{"n_layer": 13, "tie_embeddings": false, "optimizer": "muon"}
Each number is 128 + 32 x the weight over the matrix's rms, rounded and kept within 0 to 255. Layers, rows and columns count from 0.

# layer 4 MLP gate, 320x128, rms 0.217, rows 0-104, columns 0-63
[[134 157 139 157 152 106  91 167 127 128 136  77 136 156 160 124  70 143 143  90  93  76 137 108 185 103 151 158 133 140 131 141  67 136 146  92 137  93 134 144 141 100 137 174 128  81 107 121 158 138 162  86 125 152 114 124 137 105 114  85 116 125 148 160]
 [117 139 125 159  95 135 133 157 167 122  98 120 131 175 101 102 149  88 165 105 137 129 161 145 128 121 101 109 172  96 132 129  93 202  91 104 144 157  94 182 167 150 118 114 114 134 126 109 117 144 128 105 151 116 139 143 147  59 140 159 117 107 127 113]
 [117 152 127 133  87 133 114 124  86 141 124  56  60 127 159 100 156 127  64 102 108 140 102  81  78 132 161 159 149 129 102 169  89  98 178 112 148 151 144 157 130  89  86 218  90  98  88 185 136 125  42 143 151 119 135  92 143 101 136 126 137 126 114 155]
 [ 63 129  82 124  96 105  65 137 148 128 150  76 130 169 110 132 124  86  69 122  91 166 109 162  62  60 155  85  94 154 170  95 105 133 157  78 188 150 126 132 120 107  45  86 140 115 151  77 154  60 122 189 148  92 106 144 131 106 127 112  71 115 149 105]
 [160 110  94  90 114 115 142 104 150 132  96 148 118  79 109 125 108 142 168 135  92 114 131 172 149 102 188 162 136 131 126 113 124 108 147 127 108 191 147 115 154  76  79 133 145 141 138 123 193 117 150 110 107 121  82 128 173 114 170 120 120 105 125 131]
 [126  79 146 108 108 198 149 168 171 138 133 161  84  77 127 178 122 135 160 141 121 124 173 162 132 113 120  94 136  99 145 163 168 137  98  78 151 130 137 104 119 123 124 110 127 125  91  71 138 103 117 125 130  66 143 121  93 176  79 111  74 120 196 155]
 [122 100 157  92 144 107 100 145 163 188 156 185 140 108 148 153 140 122 118 116  85 119 138 120 137 122 149 128 110 129 157 176 184 147 130  84 171 130 146 174 181 102  78 100 110  77  91 128  77 117 143 141 185 143 182  46  99  94 163 155 132  89 181  77]
 [167 164 169 137 119  73 102 113 140 156 149 133 136 138 107 106 154 119 123 154 132  99 150 117 152 117 110 105 144 136 128 156 153 158 125  94 111 135 158 105  95 158 164 114 121 154 166 127 111 130 147 161  99 150 102 161  99 142 104 130 155 104 160 154]
 [146 139 132 119 135 112  91 106 121 190  66  78 124 101 118  80  80 161 130  90  98 197 125 133 118 108  99  99 110 103 102 145 206 124 115 133 125 129 213  99  85 190 143 145 201  84 140 132 117 128  83 141  82 139  92 108  62 119 148 136 133 112  92 157]
 [232 156 150 148  87 181 104 133  91 158 106 150 172  43 168 147 110  80 169 149 127 147  95 123 121 103 146 107 133  97  93 183 168 110  75 202 181 136 108  84  86 164 117 151 151  94 116  78 128 137 112 123 118 185 108 107 122 122  99 155 123 160  91 107]
 [174 115 171  89 109 130 103 174 163 198  65 122 136 136  62  80 161 135  89 149 154 193 109  77  77 119 124 134 121 161 176 124 125 128 157  97 134 143 146 150  88 124  70 139 140 114  97 135 124 183 105 116 140 144 145 158 167  80 122 129 109 152 164 135]
 [110 180 114 114 146 131  92 119 118 177 154 102 135 140 112 179 122 122 145 127  80 133 128 121 152 174 145 157 131 108 111 138 126 173 121  98 168 140 144 154 105 137 127 159 104 172  98 154 137  93 142 158  76 116  98 127 134 133 125 143  86 107 150 115]
 [139 102 135 108 224 182 180 193 135 221 106  83  90 103 149  87 188 138 173 127 114 188  73 167  59  87 170  76 106 158 155 123 140 132  87 164 118 131 197 207 128 146 120  34  39  90 159  71 149 104 175  88 185 142 102 114 135 156 158 140 152 184 161 138]
 [142 159  99 129  93 137 107 174 108 155 130 149 126 162 146 116  91 159  91 148 154 123 160 105 125 157 154  81 141 122 105 119  89 156 125 140 102 130 143 148 171 127 176  56 122  80 149 118 161 133  91  82 102 102 165  67  87 114  98 119  40 174 131 135]
 [ 88 171 122 114  96 103 156 143 117 156 129 116 118 100 133 145 125 103 141  86 157 148  85 102 160 128 118 114 101  91 154  89 138  87 137 134 129 122 140 101 119 106 128 173 145 120 137 128 141  58 121 146 119 168 132 147 116  85 200 175  88 147 193 145]
 [128 135 144 122  84 112 135 137 114 148  93 141 131 130 105 118 102 152 118 120 156  97 114  99 142 139 141 135 146 135 165 159 154 142 155 132 116 178 117 116 156 128 150 114 151 129 159 126 148 116 132 124 120 175  98  63 124 141  90 139 125 122 130 136]
 [107 142 157 157 215 128  87 131 137 119 127 132 109 114 181 153 137 156  68  82 190 102 129 165 148  55 178 110  54 101 131 117 123 115 194 137 153  89 128 131 105  95 176  52 105 137 105 170  77 135 132  85 131 152 141 172 147 158 135 171 101 139 108 181]
 [ 93 144  58 133  64  92 176  94 144  73 145 156 105 178  79 109 122 140  98 166 108 132 128 138 164 137 126 204 119  78 144  90 138  65  88  86  77 140 164  95 113 115  94 158 142 115 149 160 142 201 152 148 119 116 143 150 116 159  59 132 181 153 168  77]
 [118 111 129 133 143 148  97 108 161  98  86 144 133 142 118 133 141 125 119 171 179 105 110 131 147 173 135 104 165 131  83 119 128 124 106 128 115 106  96  45 134 137  94 180 120 112 128 152 111 141 142 100 158 167 122 116 138 123 150 207 129 102  99  82]
 [160  64  92 145 136 198 129  98 155 118  62 115 104 139 153 120 108 194 112 147 101 131  94 125 122 160 162 183 168 140 124 138 121 140  92 146 152 123 140 119 152  82 114 101  65 143  92 248 131 184  64 142 189 192 129 168 118  61 143 157 149 116 136 204]
 [144  88 156  99  91 138 109 149 155 127 117 119 157 191 120 108 128 102 126 129 106 110  95  45 127  93 169 110 143  98 147 139 207  89 146 130 105 134 122  85  88 160 160 155  67 120 101 186 103 146 116 145 181  98 122 171 113 139 141 145 185  91 149 128]
 [139 151 155 189 146  89 116  90  48 132 148 167 172 151 125 154 132 134 218 123 128 154 114 114 153  93  98 113 150 109 149 139  88 133 200 123  90 125 126  92 121  84 108 152 115 109 161  95  96 110 112 140 112  81 171 203  54 114 103 141 196 141  93 166]
 [118 175 130  96 100 181 151  89 131 163 186 169 115 160 117  98 154  40 135 155  84 171 182 143 119 181  77  81 144 132 105 202 201 100  80 125 163 134 128 138 126 132 150 104 152 133 154 109 158 102 107 167 164 165 136 129 140 107 173  95 164 116 105 127]
 [142 128 166 185 131 100 102 111  97 131  90 126 120 117  85 128 204 121 141 160 111 139 154  96 158 157 160  76 113 164  53 137 129 176 114 126 100 142 116 140 162 208 218  79  67  70 138 121 104 124  38 125 190  93  87 163 126  60  35 137 149 180 164 120]
 [112 141 145 164 148 187 109 158 168 118 142 126  72 118 141 100 130 121 105 100 175 156 169 145 118  88 165 152 187 101 124 133 124 192  90 170 131 146 122 126 118 126 186 100  78 121 164 134 143 133 202 107 113  73 180 134 129 100 110 126 140 121 138 103]
 [179 123 106 103 130  98 104 171  33 162 132  96 120 121  86 143 137 116  77 127 143 131 100 135 103 130 155 146 140 139 141 188 102 150  89 123 141 101 156 119 122 156 104 178 184 140 107 140 108  97  86  96 198 157 150 119 144 148 146 116 151 102 102 210]
 [ 91 183 132 151  97 124 157  68 130 125 150 126 124 187 105  92 143 145 125 103 144 157 135 209  77 116 173 138 165 118 116 148 174 154 149 110  89 146 135 111  74 105 114  78  56 107 144 159 101 132 186 131  79 167 109 121 183 143  78 172 160 109 151 132]
 [166 100 155  63 115 128 120 133 110  99 120  49  81 104  94 109 166 140 166 126 167 184 133 162 125 164 120 138  90  84 137 128 161  99 140 141 165 184  75 114  97 128 128  80 143 107 208 156  91 189 136 116 168 155 124 100 149 137 151 134 177 177 104 156]
 [158 123 164  94 104 128 174 136 100 130 158  98 117 144 116 112 144 185 146 177 169 139 149 112  98 105 151 103 125  81 109 155 127 180  93 129 160 117 176 132  90 140 138  70 152 130 141  86 101 152 162 137 102 103 112 158 110 118 139  79 219 106 140 128]
 [152 123 166 135 119 149 112 148 134 130 149 116 118 155 211 148  84 141 136  77  71 179 113  99 132 155 162 187 174 141 151 139  63 124 175 176 144  75 152  54 174 206 133 193  89 137 144 214 103 150 133 107 160 137  86 151  90 148 140 118  87 190  58 163]
 [153 161 122 110 117 180 115 161 152 133 150 131 141  80 114 103 100 115 101 197  77 123 146 100 154 134 139 158 107 138 132 136 152 137 129 166 139 141 118  79 108 110  98 132 122 127 141 153 119 104 108 118 159  60 123 152  80  52 122  96  88 127 140 154]
 [ 98  85 162 145 115 151 138 138 185 133 144 148 133 112 154 129 118 178 142 169 118 129  95 122 156 114 156  97 126  85 120 152 163 137 115 142 140  82 129 173 129 121 114  97  70 121 126 134 133  65 136 137 119 116  94 159 129 164 108 138 126 156 177 163]
 [110 103 115 107 127 165 132 180 106 142 110 151 120 113 150  74 112 137 180 137 165 228 121 134 164 111 132 138 117 120 147 163  36 149 169 155 115 172 188  97  92 169 104 100 139  82 190 135  51 179 149 219 114  97 110 153 148 131 111  99 111 115 124 227]
 [152  88 106 118  97  95  88 156 147 166  88 111 142 169 140 110 133 198  76 104 103  98 141 103 127 222 150  68  83  89 100 118  65  78 136 126 127  95 146 165  92 160 117 126 104 108 153  92 152 144 139 109 142 158 104 153 164 168 101 148 145 159 100 153]
 [134 187 124  94 182  81 127 159 128 117 127  49 114 157 177 110 110 126 136 127 131  95 162 183 103  51 128 153 157 133  89  82 166 187  85  78 133 113 153 136 114 135 109 126 162 166 168 122  86 167 162 154  66 128 190  44 112 107 105  86 113 157 162 111]
 [151  88  99 108 133  89 109 118 113 150 116 108 120 159 152 108 153 114 144  81 161 147  83 149 140 134 119 152 143 133 139 110  75 128 119  82 167 166 168 154 154 139  96 141 162 109 137 109 139 138  99 142 120 137 103 146 124 137 179 100 137 102 163 142]
 [138 102  78 142 152 121 133 119 129 199 103 121  97 111 132  93 110 157  61 113 139 171 103 170 128 147 117 143 158 132 176 139 107 101 101 140  50 148 148 184 142  89  96 114  84 158 143  96  90 139 121 171 130 179  98 162 150 121 114 138 173 115 164 177]
 [144 187 162 157  72 102 134 157 160 135 169 153  70 167 159 148 112 129 143 130 103 114 141 104 125 146 196  98 108 104  90  71 142 165 164 189 144 145 126 150 119 165 132  99 166 144  98 131 206 197  80 174 100 176 107 135  76  85  86  93 127 109 161 152]
 [114 113 124 144 116 147 115 167 115 117 110 135 167 112 168 129 211  96 129 138 137 150 163 180 144 110  96  95  99 143 160  91 117 122 102  98 164  90  93 103 110 205 134 142 110  97 105 100  76 167 106 144 144 156 198 108 118 161 117 125 130 205 114 163]
 [115 136 134 129  72 180 152 164 146 182 153 131 156 112 150  95 122 114 167 107 145 130 143 101 145 214 154  76  96 167 178 144  95 106 150 127  73 127 149  94 111 106  96 139 110 163 177 151 184 136 164 120 125 139  76 127 165 106 173 137  63  76 174 116]
 [154 123  70  92 136 135 105 144 156 137 138  18 154 106 130 143  84 102 131  72 105 159  71 124 105 136 161 141 123  96 149 125 133 146  72 122 139 127 175  74 164 137 102 110 109 159 118 149 119  99 117 119 131  46 161 172 150 126 139  63 146 111 106 159]
 [111  96  77 111 164 133 132 154 111  86 177 165 107 139 171 122 169 104 183 109  99 103 205 159 140 111 149 117  94  56 177 142 124  52 102 178 110 134 185 127 117 141 121 102 145 114 163  96 156 190 135 127  43 117 138 139 154  74  82 130 122 153 129 174]
 [ 82 147 201  87 127  80 109 129 132 125 142  77 108 124 160 125 151 103 119  83 134 146  45 229 142 105 197 161 160 119 138 145 111 127 111 122  91  66  99 154  60 185 147 121 115 102 101 171  85  93  83  95 127 148 143  65 177  80  74 178 152 126  97 124]
 [125 133 132 140 161  64 136 122 214 131 160 104 147 152 104 142 171 163 150 131  82 182 118 113 126 100  92 115 144  94 142 120 109 126 109 160 158 100 129 129 168 101 212 111 127 170 156 167 192 117 119 102  99 134 135 157 141 168 113 111 124 142 149  92]
 [ 87 130 188  94  87 111 139  73 133 125 123 125 121 158 110 135 139 107 128 140 155 129 157 148 186 122 119 116 126 112 160 134 151 159 156 155 105 124 133 126 131 113  72  95 145 103 208 161 109 130 149 114  89 114 115 170 121 112 134  57  75 172  97 148]
 [140 133 175  83 165 145 106 114 154 144 114 144  82 120 114 134 126 150 115  93 131  93 110 130 150 140  73 156 173  92  96  91 147 180  81 104  84  90 120 114 137 135 141  86  76 138 135 138 122 139 138 134 116 126 153 169 153 159 133 109 150 153 182 160]
 [148 183 141 144 142 120 130 168 110 105 123 116 174 187 143 111 117 123 142 163 156 131 115  97 118 160 111 131 111 129 116 116 108 155 118  79 133 133 143 164 125 109 149 114 120 131 120 145 131 137 118 140 161 134  84  80 164 111 135 117 131 101 124  89]
 [ 69 111 135 107 104 138 145 117 105 148 144  72 132 138   4 160 101 107 118 138 130 159  82 203 108  83 176 177  98 169 144 102  81  98 109  76  95 113 154 136 103  74 160 182 140 116 131  68 156 132 105 146 154 132 135 171  99 154  92  97 125 142 121 197]
 [146 120 101 129 133  85 107 117  86 129 133 135 106 141 122 197 170  95 113 102 149 117 153 165 135  82  89 175 130 151  97 133 118 140 115 114 160  93 134  67  78 168 128 118 151 211 115  72 151 138  79 140 175 150  92 115 118 139 112 131 160 165 112 110]
 [121 133 132 125 129 180 184 122 103 128 117 108 140 100  81 186 142 165 114 119  58 169 148 140 141 150 112 162  77 155  71 126  77 132 156 150 152 182 170  84 166 144  95 150 145 107 117 137  96 147 161 145  94  45 131 170 113 122  97 103 100 103  97 140]
 [141 129 105  95 111 106 121 146 127 200 123 108 142 153 103 122 149 162  89 144 109  80 114 123 182 223 181 138 112  78 114 161 171 109 120 128 122 138 165 112 104 114 132 128  75 103 115 132 123 132  94 168 133 165  94 108 151 187 125 142  89 151 125 147]
 [142 130 119 100 110 129 119 135 121 186 126 148  85 128 105 112 138  83  91 150 130 141 172 135 175  77 159 144 135 136  64 116  95 122 158  90 116 152 105  84 112 128 135 167  82 108 128  90 213 152 141 140 133 149 135 136 124  88  63 103 179  74 138  76]
 [214 134 173  94 118 112  95 126 138 147 153 128 134 122 114 171 127 135 155  96 109 130 158 127  95 150 129 117 102  76 101 156 189  89 145 115 110 106 223 148 117  90  76 136 149 141 112 161  64 144 164 118 139 112 145 145 102  97  72  96  98 112 108 154]
 [145 151 140 191 159 156 153  81 118 131  96 176 122  80 153 127 121 135 177 124 138 138 123 133 104 124  62 131 155  86 119  86 178 138 171  80 108 114 148 132 127 133 154 118 111 166 111 134 165 186 133 154 123 162 157 110 150 109 113 151 114 153  80 118]
 [110 167  92 110 102 106 123 149 196 193 128 133 131 152 127 147  87 146 127 115  92 104 112 138 126 153 133 138 134 108 151 129 196 149  95 125  72 120 157 133 110  95  92 138 159 116 132 105  73 171 133 119 124 112 142 113 146 118  63 115  82 169 123 174]
 [131 145  78 115 101 124  99 131 183 107 137 177  99 198 104 100 188 141  47 147  72  92 170 122 140 115 142 152  89 116 139 149 185 129 162 178 134 151 143 104 113 110 158 138 137 107 145 119 103  41 130  87 143 161 110 157 147 125 156 200  98 140  98  94]
 [101 134 125 128 118  59 144 135  99 206 145 120 106 118  84  97  51 134 149 127 165  99 110 135  60 122 159 137 173 167  81 161  86 101 121 137 103 110 141 150 164 105 144 149 104 118 171 184 147 155  85 189 129 121  95 149 125 173  88 124 125  83 118 169]
 [140 112 134 145  99 100 165  54 172 167 126 106 172 112 154  94 140 223 109 172 103 166  65 185 159 134 148  91 107 140 116 144 157  86 161 103 122  88 191 139  51  98 167 142  42 120 103 188 115 174 142 131 177 109  75  98 114 130 128 101 113 129 153 138]
 [130 185 150 152 161 147  76 106  79  94 144 159 154 166 107 179 146 120  51 118 158 104 129 139 181 186 151 143 102 140 161 178  74 119 136 119 124 139  60 173  94 134  91 161 134 113 193 152 103 135  91 163 165 113 141 180 130 130 114 122  89 143 148 179]
 [126 108 133 192 131  72 135 125 162 157 120 161 166 136 182 146 115 121 108 152 113 135  75  57 117  71 160 170 138 105 139 132 153 171  69 144  93 125 115 193 140 120 137  85 164 134 173 105 126 141  73 114 127 106 115 161 161 116 119 129  89  72 125 179]
 [108 129 153 182 219 122 160 173 117 100 107 161 115  89 111  94 169 170 126 179 156 127 141 108 137 119 187 154 133  86 115 146 162 180  89 175 166 134 106 112  79 172 159  99 102 159 125 130  88 145 123 128 130 124 148 106 150 118 162 133 145 123 118 179]
 [148 188 127 119 178 170  92 114  82 122 135  98 123  95 119  93 105 148  88 166 150 163 146 103 180  64 158 133 118 100 132 172 138  91 135 148 153 120 123 110 114  93 119  97 109 106  45 116 146 116 130 144 101 120 137 140 120 154  89  99 118  81 106 142]
 [133 130 194 140 136 138 161 159  76 155 138 108  91 147 123 136  83 140 125 182 142  70 184 128  86 141 157 113 116  89  27 137 139 138 172 142 103  91 140 169 177 185 117 102 129 150 106 123 142 111 141  86 153 116 156 165 109 136 101 111 130 130 143 111]
 [103 222  66 222 153  81 116 131 135 108 153 155 179  91 124 118 169 145 158 178  79 124 163 123 136  84 141 120 153 140 116 149 115 149 142 137 121 164 107 150 101 133 181 205 135 121 144 103 164 156 202 134  93 147 141 153 100 183 127 123 153  78 108 153]
 [204 126 113 189 158 137 165 129 204 132 170 141 109 178 105 124  96 135 121 148 119  76 120 128  78  84 123  99 114 137 100 109 130 176 125 114 123 107 166 188 135 155 160 166  85 111 142 130 153 122  91  70 159 146 203  92  88 129 104 141 102 170 122 123]
 [125 111 103 150 175 102 100 121 127 146  81 105  74 111 144 102 139 105 128 166 100 150 200 154 142  76 123 205 111 164 126 129 142 203 171 131  49 173  39 122 118  54  79 209  90 101 137  19 110 188 139  80 139 144 106 194 162 107 171 192 154 170  95 170]
 [159 136 131 168 182 127  85 143 191 120 154  70 130 160  96  95 138 131 130 184 117 163 141 116 132  89  95 102 160 153  65 139 103  92 145 153  96 162  92 169 169 161 115 148  63 105 156 119  91 153 121 114 123 160 114 140 199 125 119 126 163 108 167 125]
 [124  81 171 122 151 103 147  95 214 165 115 135 134 108 172 171 205 104 133 137  41 146 100 222 167  84 145 138 144 118 114 106  27 137 181 137  90 156 189  74 128 175 124 130  93 176 124 104 153 138  94 142 109 104 126 160  93  55  93 127 113 101 136 136]
 [127 129 166 141 124 111 109  99 200 171 121 117 102 138 121 129 121 140 173 152 148 117  81 109 136 106 192 148 155 170 119 127 110 110 172  91 148 103 109 125 126 129  63 130 120 132 104 132 108 133 151  95 105  91  85 143 108 125 131  83 141 159 155 106]
 [156  74 127 149 140 130 148 122 154 142 142 137 101 142 157 182  71  95 102  84 170 178 202 192 138  71 153 188 175 113  92 105 137 159 160 149  86 167 118 138 173 164 123 117 165 159 197 118 155 116 141 144 110 103 126 157  77 124 137 118 162 123 214 104]
 [ 57 145 163 105 117  99 112 157 145  77 137 101  86 169  83 115 105 131 174 177 133 147 148 128  88 118 119  91 160 135 156 170  97 159 164 121 132 159  85 129  87  99 185 134 133 196 165 152 109  90 146  55 171 137  85 149 103 120  80 116  86  96 163 132]
 [121 184 119 140 153 104  93 177  57  92 135 126 129 209 152 112 132 126 129 131  97 130 150  99  76 118 156 184 134 193 208  96 109  85 116 168  90 110 129 139 125 204 118 127 149 124 179 181 139  74 135 144 107  97 122 114 110  88 146 139 133 153 115 178]
 [124 145  75 101 141 136 130 144 188 113 106 138  68 132 188  94  86  82 129 163 127 186 106 130 130 116 114  98 118 111 116 140  26 109  92  57 160 127 186 210  89  89 121 168 129  78 158 164 140 149  53 135  93  68 139 161 105 164 110 226 158 156 156 149]
 [164 176 118 122 140 138 140 136 186 134  96 135 149 149 135 124 129  78 125 183 137 141 162 142  63 124 121 113 176 132  91  98 108 121 130 101 129  71 171 161 112 142  87  76 162 101 149  99 164 188  91 120  78  89  89 182 132 112  78 181  96 149  80 158]
 [145 164 121 130 107  87 135 138 114 112 149 123 169 161 114 113  83 113 188  90 106 180 138 174 160  98 186  92 123 149 148 135 152 141 116 172  99 140 114 203 164 160 138 126 133 204 105 153 102 203 115 175 110 118  97 194 146 126 143 125 130  80 145 103]
 [ 98 128 154  99 136 120 132 172  99 147 136 139 115 105 129 141 123 130 122 116 162  84 145  83 106 102  99 106 131 136  93  91 180 138 111 160 104 111 121  87 152 140 150 120 119 131  73 124 143 150 117  93 127 157 143  52 114 127 156 112 125 163  88 150]
 [168  98 159  87 120  86 123  89 117  72  62 150 124 142 112 131 177 157 169  87 106 212 147 149 108 103 111 114 124 148 117 127 113 160 139 159 126 102 101 149 143 138 126  72 168 108  68  96  47 143 149 116 174 157  97  90 136 142 122 153 167 114 168 162]
 [137 176 122 117 110  84 169  61 168 142 148 152 158 119  84 173 135 105 162  95  69 183 113  88 111 155 205 189 146  63 149 146 173 128 130 112 101 119 108 132 130 121 113 119 148  92 168 151 108 170 124  51 106  88  89 167 113 144  72  94 123 176 136 133]
 [145 131 152 130 110  85 123 159 144 103 174 152  75 110 110 137 152 157 131 123 107 125 170 116 200  87  97 186  85  94 131 120 127 121 128 164 126  71 176 188 111  82  69  46  99 106  92 163 124 159  81 149 117 102 125 152  56 135  85 144 125 137 119 141]
 [106 122  91 138 165  81 119 150 132 101 180 133 180 172 160 136 138 162 152 137  87 134 187 217 133 102 141  84 109  64 101 130 100 129 134 153 137 168 109 122 115  63 164 118 148 136 121 125 157 170 161 126 141  92 153  98 113 154  53 157 161 145  71 150]
 [128 147  80 119 159 106 141 156  98 140  96 150 133  59 117 139 125 148 184  67 134 143 158 113 203 106 132 117 143 106 109  93  92 243 101 138 145 140 186  84 114 127 174  83 130 118  86 107 147 209  73  91 124 136  70 194  35 118  98  64 123 143 146 147]
 [125 130 116 100 131 156 143 120  65 107 115 145 160  81 176  61 147  94 120 142  98 145 136  84 178 197  91 110 163 129 145 156 121  86 104 122  74  85 124  56 120 145 103 131  52 132 124 114 123 123 161 131 122  96 160 136  83 148  95 190  77 171 115 140]
 [103 136 142 137 103 167 168 163 119 126 130 146 104 158 146 121 123 118 165 134 175 104 145 118  87 143 118 118 134 137 106 170 192 100 111 121 121 136 177 140 120 131 212 180 191  74 124 177 184 165  94 160 138 158 156 107 106 103 104 114 176  95  88 137]
 [158 131  94 159 130 152 144 165 145 181 103 108  72 138 127 189 178 152 144 160 171 188  54 150 116 123 135 127 137  90 152 105 147  71 132 149 120 140 106 121 193 163 142 151 128  83 165 125 159 185 155 125 113 141 162 129 120 118 107 215  54 138 158 141]
 [139 151 173 133 146 122 112  98 130 145 135 110 200  58  81 120 155 142 141  72  94 165 154 136 152 147 157 133 168 149 140 140 104 173 146 160 142 194 203 137  73 128  77  93  92  52  89 112 144 131 171 128 132 161 169  98 163 140 123 105 158  61 145 201]
 [123 120 166 145 133  48 165 143 187 121 200 115 129 145 119 136 189 157 161  74  96 165 145  84 137 143 219 132 110  76  94 170 148 137 114 116 186  98 120 117  34 108 121 122 120 167  76 160 156 159 169  85 171  79 201 135 120 153  47 107 168 159 132 114]
 [129  88 125  39 123 107 138  61 141 151 104 164  60 147 114  99 182  76  88 132 124 151 119 126 159 133 190 101 117  87 144 148 148 124 149  98 107 168 126  95 127 210 157 118 135  89  74 199  86 113  66 116 133 131 109 121 136 149 111 151 111  93 167 147]
 [ 53 121  95 153 106 130 151 197 138 174 135 153 139 139  90 235 172  72 123  76 120  85  86 117 148 102 196 189 156 225 106 117 107 141 167 175 178  95  95 145 117 185 108 165  70  76  90 156 119 113 137 107 107  81 104 124 137  87 167 181 128 112 134 117]
 [198 149  65 148 222 161 164 123  95  23 178  68 119 155 135 108  82 153 101 151 148 166 111 126 155 111  71 143 125 100 124 201 177 161 125 100 163 118 102 114 102 153 129  58 119  76 109 161 105 135  91 145 119  90  84 147 164  89  97 199 141 192 166  69]
 [ 76 153 137 180 132 100 109 175  96 140 123 112  32 140 151 110 173 138 147 153 150 127 120  57 125 111 189  99 157 193 105 138 181 135  74 102  93 138 105 164 138 118 173 168 122  80 134 145 136 118  55 193 147 149 115 147 147 102 152  63 133 117 104 164]
 [129 116 130 123 139 116 166 126  94 151 198 149 200 119 109 107 131 145 158 136 109  92 112 168  95 102  75  73 211 155  63 124 108 104 102 136 120  98 179 159 101  95  86 107 150 182 106 177  60 166 131  87 122  91 137 142 126  88 106 156 120 129 166 167]
 [ 71 123  98 151 167  98 139 104 141 112 133 112 156 149 187 164  75 144 104 139 111 133 126 157 152 141 160 160 132 152 101  88 110 103  93 144 146 122  75  58 109 108 105  86 176  80 112 109 150 180 137 102 153 114 145 135  75  78 133  37 112 174 125 155]
 [128 133 126 157 137 144 148 163 141  84 172 110 101 163 101 113  84 135 153 143 142 115 163  75 142 157 129  98 141  50 118 116 126 116  84  92 127 133 180 158 143 111 124 127 150 129 123 181 116 137 104 114 142  89 140 130 109 127 118 115 172 123 104 157]
 [115 128 117 140 149 116  89 182 133 113 130 108 142 136 110 178 186 145 226  79  85 139 181  95 137  97 116 112 131 142 120 168 109 114 127 117 127 110 165 146 112 147  85  91  70 138 163  63  61 115 102  95 181 162 150  91 127 134 159 159  91 174 199  83]
 [ 93 122 102 152 148 143 154 127 140 114 143  57  92 115 162 141 125 139 130 155 128 154  72 118 129 111 120 115 100  90 102 129 120 114 171 202 147 132 119 103 104 178 127 108 129 131 119 111 205 102 111 101 179 112 135 149 196 158 134 137 133 153 117 111]
 [ 89 121 103 129 187 103 161 171 155  69 194 135 115 131  96  97 173 161  88  94 100 160 163 141 178  72 108 169 162 170 120 123 181 130  83 148 167  82 115 140 159 173 143 168  96 146 119 156 131 160 138 150 186  86 150 118  94 104 135  93 197 116 132 139]
 [152 137 111 150 110  38  94  98 141 151 140 104  69 147  61  89 119 114 116 128 125 164 109 117 147 141 121 167 130 149 116 104 136 132 112 142 139 131 162 128 118  75 135  97 158 122  76  99 137 100 107  93 142 104  69  92  92 137 149 113 153 100 112 131]
 [170 131  95 108 128 135  99 128  84 146 171  91 131 149 144 162 184 170 125  71 130 178 142 138 164 134 133 105 149 150 119 156 129 150 120 110 159  66  93 162 169 149 165 121 178 156 121 168  84  84  98 109 111 113 175 101 138  89 102  86 137 111 172 202]
 [124 145 133 152 101 134  52 121 157 130 165 188 116 156 172 107 117 104 181  97 149 150 117 137 167 188 106 138 148  53  55 126 103 128 118  79 123 115 141 124 112 127 100  92 104 148 153 177 105 117 149 122 119 134  92 139 138 146  94 127 180 110 118  78]
 [116 126 202 153 130 167 179 118 165 137 183 115 104 111 148 124 178 110 101  68 137 114 103 134 128 184 150 100  80 106 131 144 194 148 143 116 208 170  97 163 104 127  74 119 145 128  93 120 147 116 182 157 139 133 108 143  85 151 128 122 121 147 112 143]
 [ 80 113 113 188 176 152  88 154  99 128 124 145 190 140 163 146 162 115 108 160  96 170  90 105 110 102 119 152 133 114 173 147 111 119 112 136 148 168 140 122 126 136  99 130  99  97 160 131 142 129  88 149 146 136 110 183 122 118  84  65 108 125 151 122]
 [119  82 144  89 145 201 137 131 106 135 132 135 166  92  97 191 117  96 134 174  85 164 159 136 107 167 138 103 111 128 136  55 158  88 143 131  96  96 164 153  62 154 160 159 105 100 184 167 121 143  76 255 104 165  87 168  89 141 158 171  92 116 152 145]
 [170 180 193 130 135 117 149 128 190 129 108 181  69 106 119 151  79 153 110 115 106 120 148 111  90 147 151 115  84 190 162 173 118 146 152 104 137 134 128 138 187 199 101 184 120 144 106 170 122 196  43 128 167 127 177 140 127 115 155  75 154 157 109 153]
 [143 169 128 111 168 120 199 162 169 101 137 123 147 129 158 165 117 128 163  60  80 127 171 178 157 168 174 106  91  91 151 154  89 133  77 100 149  91 173 142 179 109 120 180 132 106 118 185 156 126 101 124 148 106 126 115 112 132 114 143 121  98 143 104]
 [154  92 124 180 159 156 109 191 179 153 134 116 100 135 122 102 162 153 171 182 185 137 115 185 117 152 174  72 158 162 116  67 126 118 124 163  96 123 122 117 119 175 111 114 145  88 107 110 124 135 149  59  95 165 142  90  84 127 139 164  98 113 125 127]]